Weights of a small GPT-style language model, trained from scratch on English Wikipedia: vocabulary 4383, a variant of SOAP for these matrices.
Each number is 128 + 32 x the weight over its row's rms, rounded and kept within 0 to 255. Layers, rows and columns count from 0. The size above them is the row's rms in percent of the matrix's.

# layer 2 MLP down (transposed), 1280x320, rms 0.0511, rows 765-784, columns 80-159
size [ 84  91  85  90 100  87 110  93  92 104 100 105  96  99 111 100  95 106  89 102]
[[139 131 150 122 147 104 111 173 125  87 105 145 113  91  68  64 102 148 168 111 146 177 164  75 184 119  76  82 146 147 161  69  89 148 116 106 178 155 105 167 135 125 126 120 169 178 153 108 100 119 133 133 104 105 124  68  72 103  79 138  77  91 119 115  83  91 119 164 122 181 114 147  89 125 141 174 132 180 207  67]
 [150 100 161 131 119 147  63 122 139  77 125 104  95  86 181  99 103  89  73 150 129 152 150  77 163 113  85  67 149 146 138  96 150 107 123 111  85  71 150 163 143 143  93 133 142  94 141 158  92 107 175 144  76 156 142  90 108 114 151 153 161 169 171 118  99 140 129 150  91 129 154 138 116 151 109 146 149  97  89  88]
 [ 95  91  69 143 143 156  75 123 116 155 138 125  99 118 117 156 133  88 178 221 136 106 170 144 121 106 105 124 101 125 139 142  89  79 145 109 140 105 138 106 112 148  99 115 142 129 214 104 157 159 140 110 185  51  88 127 142 191 111 117 109 155 137 126 115 165 137  84 143 104 146  66 130 140 194  98 129 112 105  91]
 [162 131 136  64 100 102  86 155 135 158 163 172 146 117  88 137 190 112 197 133 137 128 130 158 142 152 149 143  33 123  84  78 110 132 154 140 123 158 103 136  97 151 208 102  64 126  83 153 140 142 103  99 155 168 121 156 113  95 115 138  99 126  98 193 133 121 143 118 164 100 107  98 190  92  71 138 122 140 139 112]
 [109 129 147 154 134 118  56 167 114 123 167 119 154 114 116 135 183 133 151 149 101 193  85  58  92  99 150 162 137  93 146 138 166 183 134 122 133 103 110 184 173 128 144 109  96  87 119 106 124 153 135 171 155 140  97 172  88 149  64 136 139 109 138 155 145 129 134 164 204 143 129 114 119 152 131  89 125 174  88 130]
 [114 114 137  77 103 127 136 142 116 135 131 103  82 124 107 120  79  97 149 108 129  76 173 108 107 156 142 104 135 118  91 148 123 138 109  89 159 130 115  64 113 132 128 132  90 210 107 135 122 121 123 128 128 169 120 143 106 179  90  45 119 116  33  98  39 139  86 129 155 115 157 100 138 140 144 154 145  84 189 154]
 [141 180 166 139  22  84 152 149 158 102  98  93 108 135 123 130 131 132  64 157 108 155 168 154 160 128 121 171 155 125 184 177 124 130 155 125 138 114 119  96 199 132 121 121  93 110 135  95 184 114 131 140 121 130 142 144  82 140 120  82 140 157 142  94  78  92  80  86 108 122 155 131 126 141 122 164 118 192 156 146]
 [117 146 105 150  50 117 130  73 102  66 135 161 116 175 159 108 120  23 106 136  72 161 113 175 161 119 140  61 111 206 110 169 160 102 110  86 122 127 200 171 105 134 139 138 121 105 164  87  67 144 150 126 142 152 136 100 126 147  87 151 117  81 125  95 109 166  88  63 133  86 193 162 143 140 139 125 165 124  45 131]
 [106 102  86 105 117 105 156  82 104 123 130 126 116 158 193  84 137  51 118 159 134 156 129  85 150 138 113  92  92  94 121 143 153 167 110 127 163 105 168 122 119 141 168 112 111 174 121 144  84 165 136 169 139  83 128 200 118 105  67 150 119 101 110 109 144 133  65 122 128 101 142 102  24 146 194 127 160 158 105  89]
 [ 76 161 141 118 154 191 168 122  91 122 106 179 127  89  71 165 187  67 125  76 119 167 138 129  97 104 145 128 106 169 108 140  76 169 107 111 121 125 101  97 138 127 105 139 145  76 118 165  63  43  85 122 127  78 122  86 189 162  99 187 110  96 156  76 114 139 140 135 100 118 114 112 111  79 121 119 111 125 115 116]
 [109 103 155 159 122  75 176 106 166 193 139 152 148 137 111  98 128 101 102 127 142 104 110 116 147 144 101 139 109 141 152 197  98  76  93 166 129 101 172 138 149 143 131 108 171 150 107 142 137  82 189 133  81 150 135 116 125 152 118 165 130 147 135 117  87 154 117 168  87  52  95  73 146 157 134 111 186 158 129 146]
 [104 163 147 147 134 175 120 176 170 170 159 107 146 128 119 109 112 141 151 186 171 131  96 153  62 118 122 169 149 190 148  93 159 151 133 110 117  95 200 172 132 188 102 122 120 163 106 153 193 126 115 117 128  78 105 147 109 133  97 107 170 154 193 122  99 132 153  81  95 144 115  86 155 154 123 114 141  95  95 129]
 [115 144 131 154 106  96 144 108  68  98 112 127 118 110 110 165 109 103 130 191 153  78  90 114  24 133 158 152 122 142 131 108 137 104 139 146  95 152 168 123 136  93 176  97 114 140 145  90 141 128 160 184 142 115  76 110 133 179 158 143 145 136 179 125 154 170 141  53 143 126  87  85 135 158  70  39 140 138 183 119]
 [154 142 117 163 138 119 165  99 129 180 158 146 156 163 141 175 182  69 135  74 156 145  72  99 205 166 128 140  91 123 151 130  38  66 129 184 146 151  97 191 138 132 119  99 106 189 110 100 117 119 146 117 131 130 125 140 146 130 157  95 102  91 134 106  94 125 135 115 123 174 110 111  90 157 139 134 100  93  67 153]
 [150 159 138 127 160 191  91  77 170 128 134 137 137 116 190 112 171 117 110 107 117 105 120 105 140 128 124 138 102 104 141 121 165 131 133 184 123 131 119  37 161 139 176 148 140 149  79  93 153 120 114 182 104 130 169 160 139 167 161 110  91  78 117 112  97 216 146  76 199 105  80 115 163 156 136 131 118 122 171 150]
 [103 154 107 133  59 114 185 127 156 107 152 160 130 165 122 114 142 101 106 223 107 147  89  84  51  98 152 112 109 212 191 124 167 100 177 139 156  79 165 108 117 125 106 156 199 169 129 138 122 110  86  95 111  97 159 113 117 144 144 132 123 159 138 134 161 143 112  78 113 150 144  99  79 123 140 101 143 133  82 166]
 [128 114 136  88 128 128 132 130 126 158 185 149 160 129 186  82 148 147 104 137 124 144  87  86  64 148 121 139 206  97  79 147 117  88 133 174  60 104 149  78 124 118 141 140 100 160 144 161 186 159 122 130 156 175 144 117 131 159 151 136 122 111 169 128 139 118 171 115 138 123 161 167 166 188  94 105 123 110 171 113]
 [144 109 108 103 167 119  90 120 192 111 187 161 123 189 159  77 126  96 124 150 135  93 156 184  90 212 180 141 114 166 118 147 135  95 130 191 125 188 110 136  78 125 100  97  77 130  97 129 120 154 106 136 102  93 127  79 127 111 140 148 127 112 123 131 160 144 128 143  96 183 155 124 163  84 128 108 114 208 164 152]
 [134 150 121 141 111  71 106  88 146 106 127 110 154 174  78 149 111 100 109 131 143 121 126 127 196 126 174 171 114 142 119  96 140 110 181 137 196 142 166 164  71 159 172 128 123  92 158 129  99 105 156 102 147 140 111 116 140 103 120 163 136 107 112 144 165 109 127 108  66 145 119 147 175 115 164 139 143 117 127 207]
 [159 126 108  95 144  66 126 136  92 165 121 130 167 130 108 136 178  97 142 125 119 110 145 127 121 106 144  98 181 107 158 126  58 108 141  82 172 122 131 112 111 123 151  81 117  88 146 102  62 126 160 193 168 105  83 182 109 138 133 121 171  85 179  92 179 102 144  98 128 101  71 150  83  96 197 142 131 116 128 115]]
# layer 2 MLP up, 1280x320, rms 0.051, rows 766-785, columns 80-159
size [102 102  98 103  94 102  98  96  97  99 100 100  97 100 100  98 102 101 107 103]
[[108 105  72 106 151 128 118 111  79 142 134 150 119 163  81 103 127 176 117  65  91 155 100 129 133 153  96 169 116  70 109 151 105 101 108 137 150 167 110 117 151 149 141 180 128 156  86  99 138 108 107 141 129 125 138 124 123 195 158 117 121 145  91 166 156 141 117  83 165 138 132  84  77 114  75  76 182 172 152  79]
 [190 147 176 112 147 127 173 160 104 113 138  94 173 122 169  75 125 152 105 116 100 130 115 155 156 123  80 135 157  62 177  84 194 166 163 141 141 178 153 172 170 148 157 144 132 111 117 152 101 108 125 133 127 200 142 102 133  73 154 134 168  67 100 125 155  99 114 180 147 154  93 166  98 119 120  93 140 143  66 210]
 [136 143 153 146 153 119 110 111 114  92 148 149 101 128 160 138 145 134  61 122  92 122 154 123 148 101 133 129 162 101 152 172 139 133 128 147 142 147 138 134 129 106 120 159 132 154 161  57 126 108 165 157 115 131 134 198 151 171 125 159 111 119 107  88 166 133 111 167 127 153  97 118 169 174  75 139 121 148  56 187]
 [133 114 108 102 120 149 161 125 142 111 117 118 122  99 118 139 131 112 182 127 161  83 156 121 111 108  98 142 157 126 108 112 155 206 132 237 130 184  90 128 134  74 162 137 162 182 123 122 118 129 117 201 167 161 144  57 115 136 165 101 127 129 140 140 149 138 223 164 142 181 174 140 122 149 147  92 117 115 136 137]
 [143 123 156 171 130 120 129 139 125  77 150 160 168 118 175 124 152 157 145 168 153 186 113 130 129 106  97 115 129 168 157  87 193 116 150  97 111 142 133 152 148 181  89 123 149 126  86  76 115 112  93 157 117 125 145 126 187 103 172 150  91 136 212 133 216 151 139 131 185 138  74  96 146 115  93 150 145 180  92 139]
 [131 122 166 197  42 109  96 108  50 156  82 148  93 108 190 103 154 141 135 127 167 147  84 142 144 131 182 166 134 135 131 103 115  93 100 112 138  97 145 138  86 136  85 136 120  97 103 114 126 113 121  79 146 136 136  87 164  84 126 136 149 159 144 113 119 122  76 200 102 119 102 128  95 142  90 176 132 143 150 165]
 [144 160 176 165 129 108 138 131 170 182 103 124 177 143  90 159  96 136 132 111 146 142 134 126 163 110 117 187 143  96 132 164 137 146 171 124 119 138 113 107 120 130  79 107 146 151  93 119 216  75  94 138 173 154 182 139 116 113 170  85 134 126 139 140 174 126  78 140 109 158  65 151  97 135 114  71  63  67 137 121]
 [172 129 156  89 162 169 164 161 114 119 157  74 131  69 151 124 105 136 109 140  69 130 128 164 123 164 127 159 152 147 157 127 146 115 104 120 144 120  88 163 194 133 103  87 117 191 113 170 134  89 182 108  92 158 109 106 151 145 116 149 137 124 132  73 143 118 178 157 129 154 132 110 196 124 123 163 153 134 100 170]
 [ 96 110 150 142  93 173  85 111 117  98  97 139 144 139 174  88 113 149 148 162 210 110 190  48  84 151 226 134 114 133  81 189 114 117 199 166 119 131 120 176 117 168 129  81 118  92 152  97  98 118 127 108 144  69 141 133 142 101  87  95 115 116 105 125 111  84 138 150 118  86 118 173 153 127 100 129 123 114 132 155]
 [112 109 129 101  61 220 124 162 105 138 104 192  66 108 149 101  89 172 135 112  89 116 212 100 111  84 134 149  77 178 182 110 139 143 124  96 141 163 118 168  94 103 130 159 131 159 117 166  93 124 105 108 139 145 126  64 132 101 173 128 153  84 130 151 191  83 102 119 157 111 114 105 170 153 148 151 134  77 123  92]
 [157 156 218 146  92 139  66 116 151 107  87 117 129 146 162 144  88 152  97  83 163  84 186 146 137 142 164  84  82  95  76 168 135 136 101  97 134 103  75 169  92 126  86 158 180 108 150 144 120 179 165 113  88 150 112 113 180 129 139 151 142 185 174 114 117 134 128 106 148 144 111 132 126 164 159 150 132 115 188 149]
 [120  96  92 110 140 156 106 141 173 145 105 145  48 143 193 109 183 120 133  80  96 171 102 174 199 117 141 121 145 115 150 157  57 173 162  76 165 144 130  73 109 117  90  82 247 115 156 155 121 154 141 147 160 137 147 142 141 120 109 122 102 189 154 114 154 116  79 108 118 143 146 158 126 121 147 114 157 105 110 135]
 [ 69 113  81 127  84 141  56 120 133  92 115 131  95 128 179 161 133 133 163 150  74 122 104 133  64  73 118 159 194 192 121  63 181  81  67  41 117 139 151  69 127 131  77 165 120 154 122 142 124 153  65  67  65 100 125 118  90  99 143 104 136 107  71 105 158 111 128 136  96 139 143 105 142 157 146  83 149 154 115 128]
 [104 103 140 132 163 165 102 129 132 157  95 179 114 154 120  95 129 122 126  73 117 117  94 120 136 110 122 114 147 124 155 149 130  86 109 175 130 134 113 149 127  84 102 148 164 142 104  98 178 139  77 105 139 121 124 122 127 107 168  72 181 157 131 151  90 119 120 144 127 142 125 111 107 136 117  84 159 122 186 124]
 [138  83 137  89  96  88 112 138 153 139  97 112 155  97 134 115 139  80 123  88 129 103  82  97 181 113 156 133 136 135  97 128 127 172 180 105 135 162 113 126 122 139 130 120 173  48 127 115 138 124 129 121 126 158 117  71 154 105  88 148 113  91 164 118 139  34 167  74 192 140 126  95 118 124  99 130 167 138 155  98]
 [115  86 139 134 153 157  98 126  80 111 116 137 131  84 143 234 124 124 138  91 164 109 122 113 146 147  98 120 114 153 107 162 101  96  90 123 170 108 140 129 159 153 130 113 132 141 131  83 129  71  38  85 156 130 126  96 111 136 169 146 104  41 149  61 120 132 103 130 147  70 109 131  64 128 162 102 104 150 139 187]
 [118 143  64  59 139 144  99 112 168 145  51 142 185 101  25 145 139 148 135 113 183 121 147 100 143  94 153 124  99 159  92 209 126 163 123 108 137 141 142  81 130 173 120 135 190 136 178 164 147 125 122 172 162 131 161 154 152 142 116  86 151 133 183 132  98  80 157 118 139  95 177  73 138 146 162 137 153 100 130 100]
 [133 114  94 137  84 158 103 130  91 143 127 139 117 100 158 112 127  69 141 116 134 123 128  73  68 115 132 113 133  94 195 101  90  81  58 121 129  99  99 114 164 108 131 155 112 131  77 164 154 192 184 143  71 135 160 141  89 138 149  89  46 116  96  76 158  98 153 137 161 119  98 108  84 121  87  98 115  90 109 108]
 [144  70  71 141 104 181  91  87 108 133 173 106  70 100 116  91 119 156 147 134 105 107  90 131 139  57  73 102 145 101 116 105 144 104  95 105  78 133 156 103  71 133 164 128 160 138  98  97 128 126 109 133  92 138 132 143 157  88 139  87 100  98  39 151  69 137 166 156 146 129 164 120 158 106  92 116 170 157 151 166]
 [117 150 114 119 104  93 144 156  87 107 100 105 120 163 143 165  80 140 136 128 164 120 152 133 119 105 135 148 117 155 144 133 163 133 146  36  99 131 136 116 134 101 128  60 111 119 103  89 131 156 198 159  91 149 110 107 175 152 154 122 134  76  97  93 147 106 166 117 127 121 144 131 145 133 119 161 101 133 192 145]]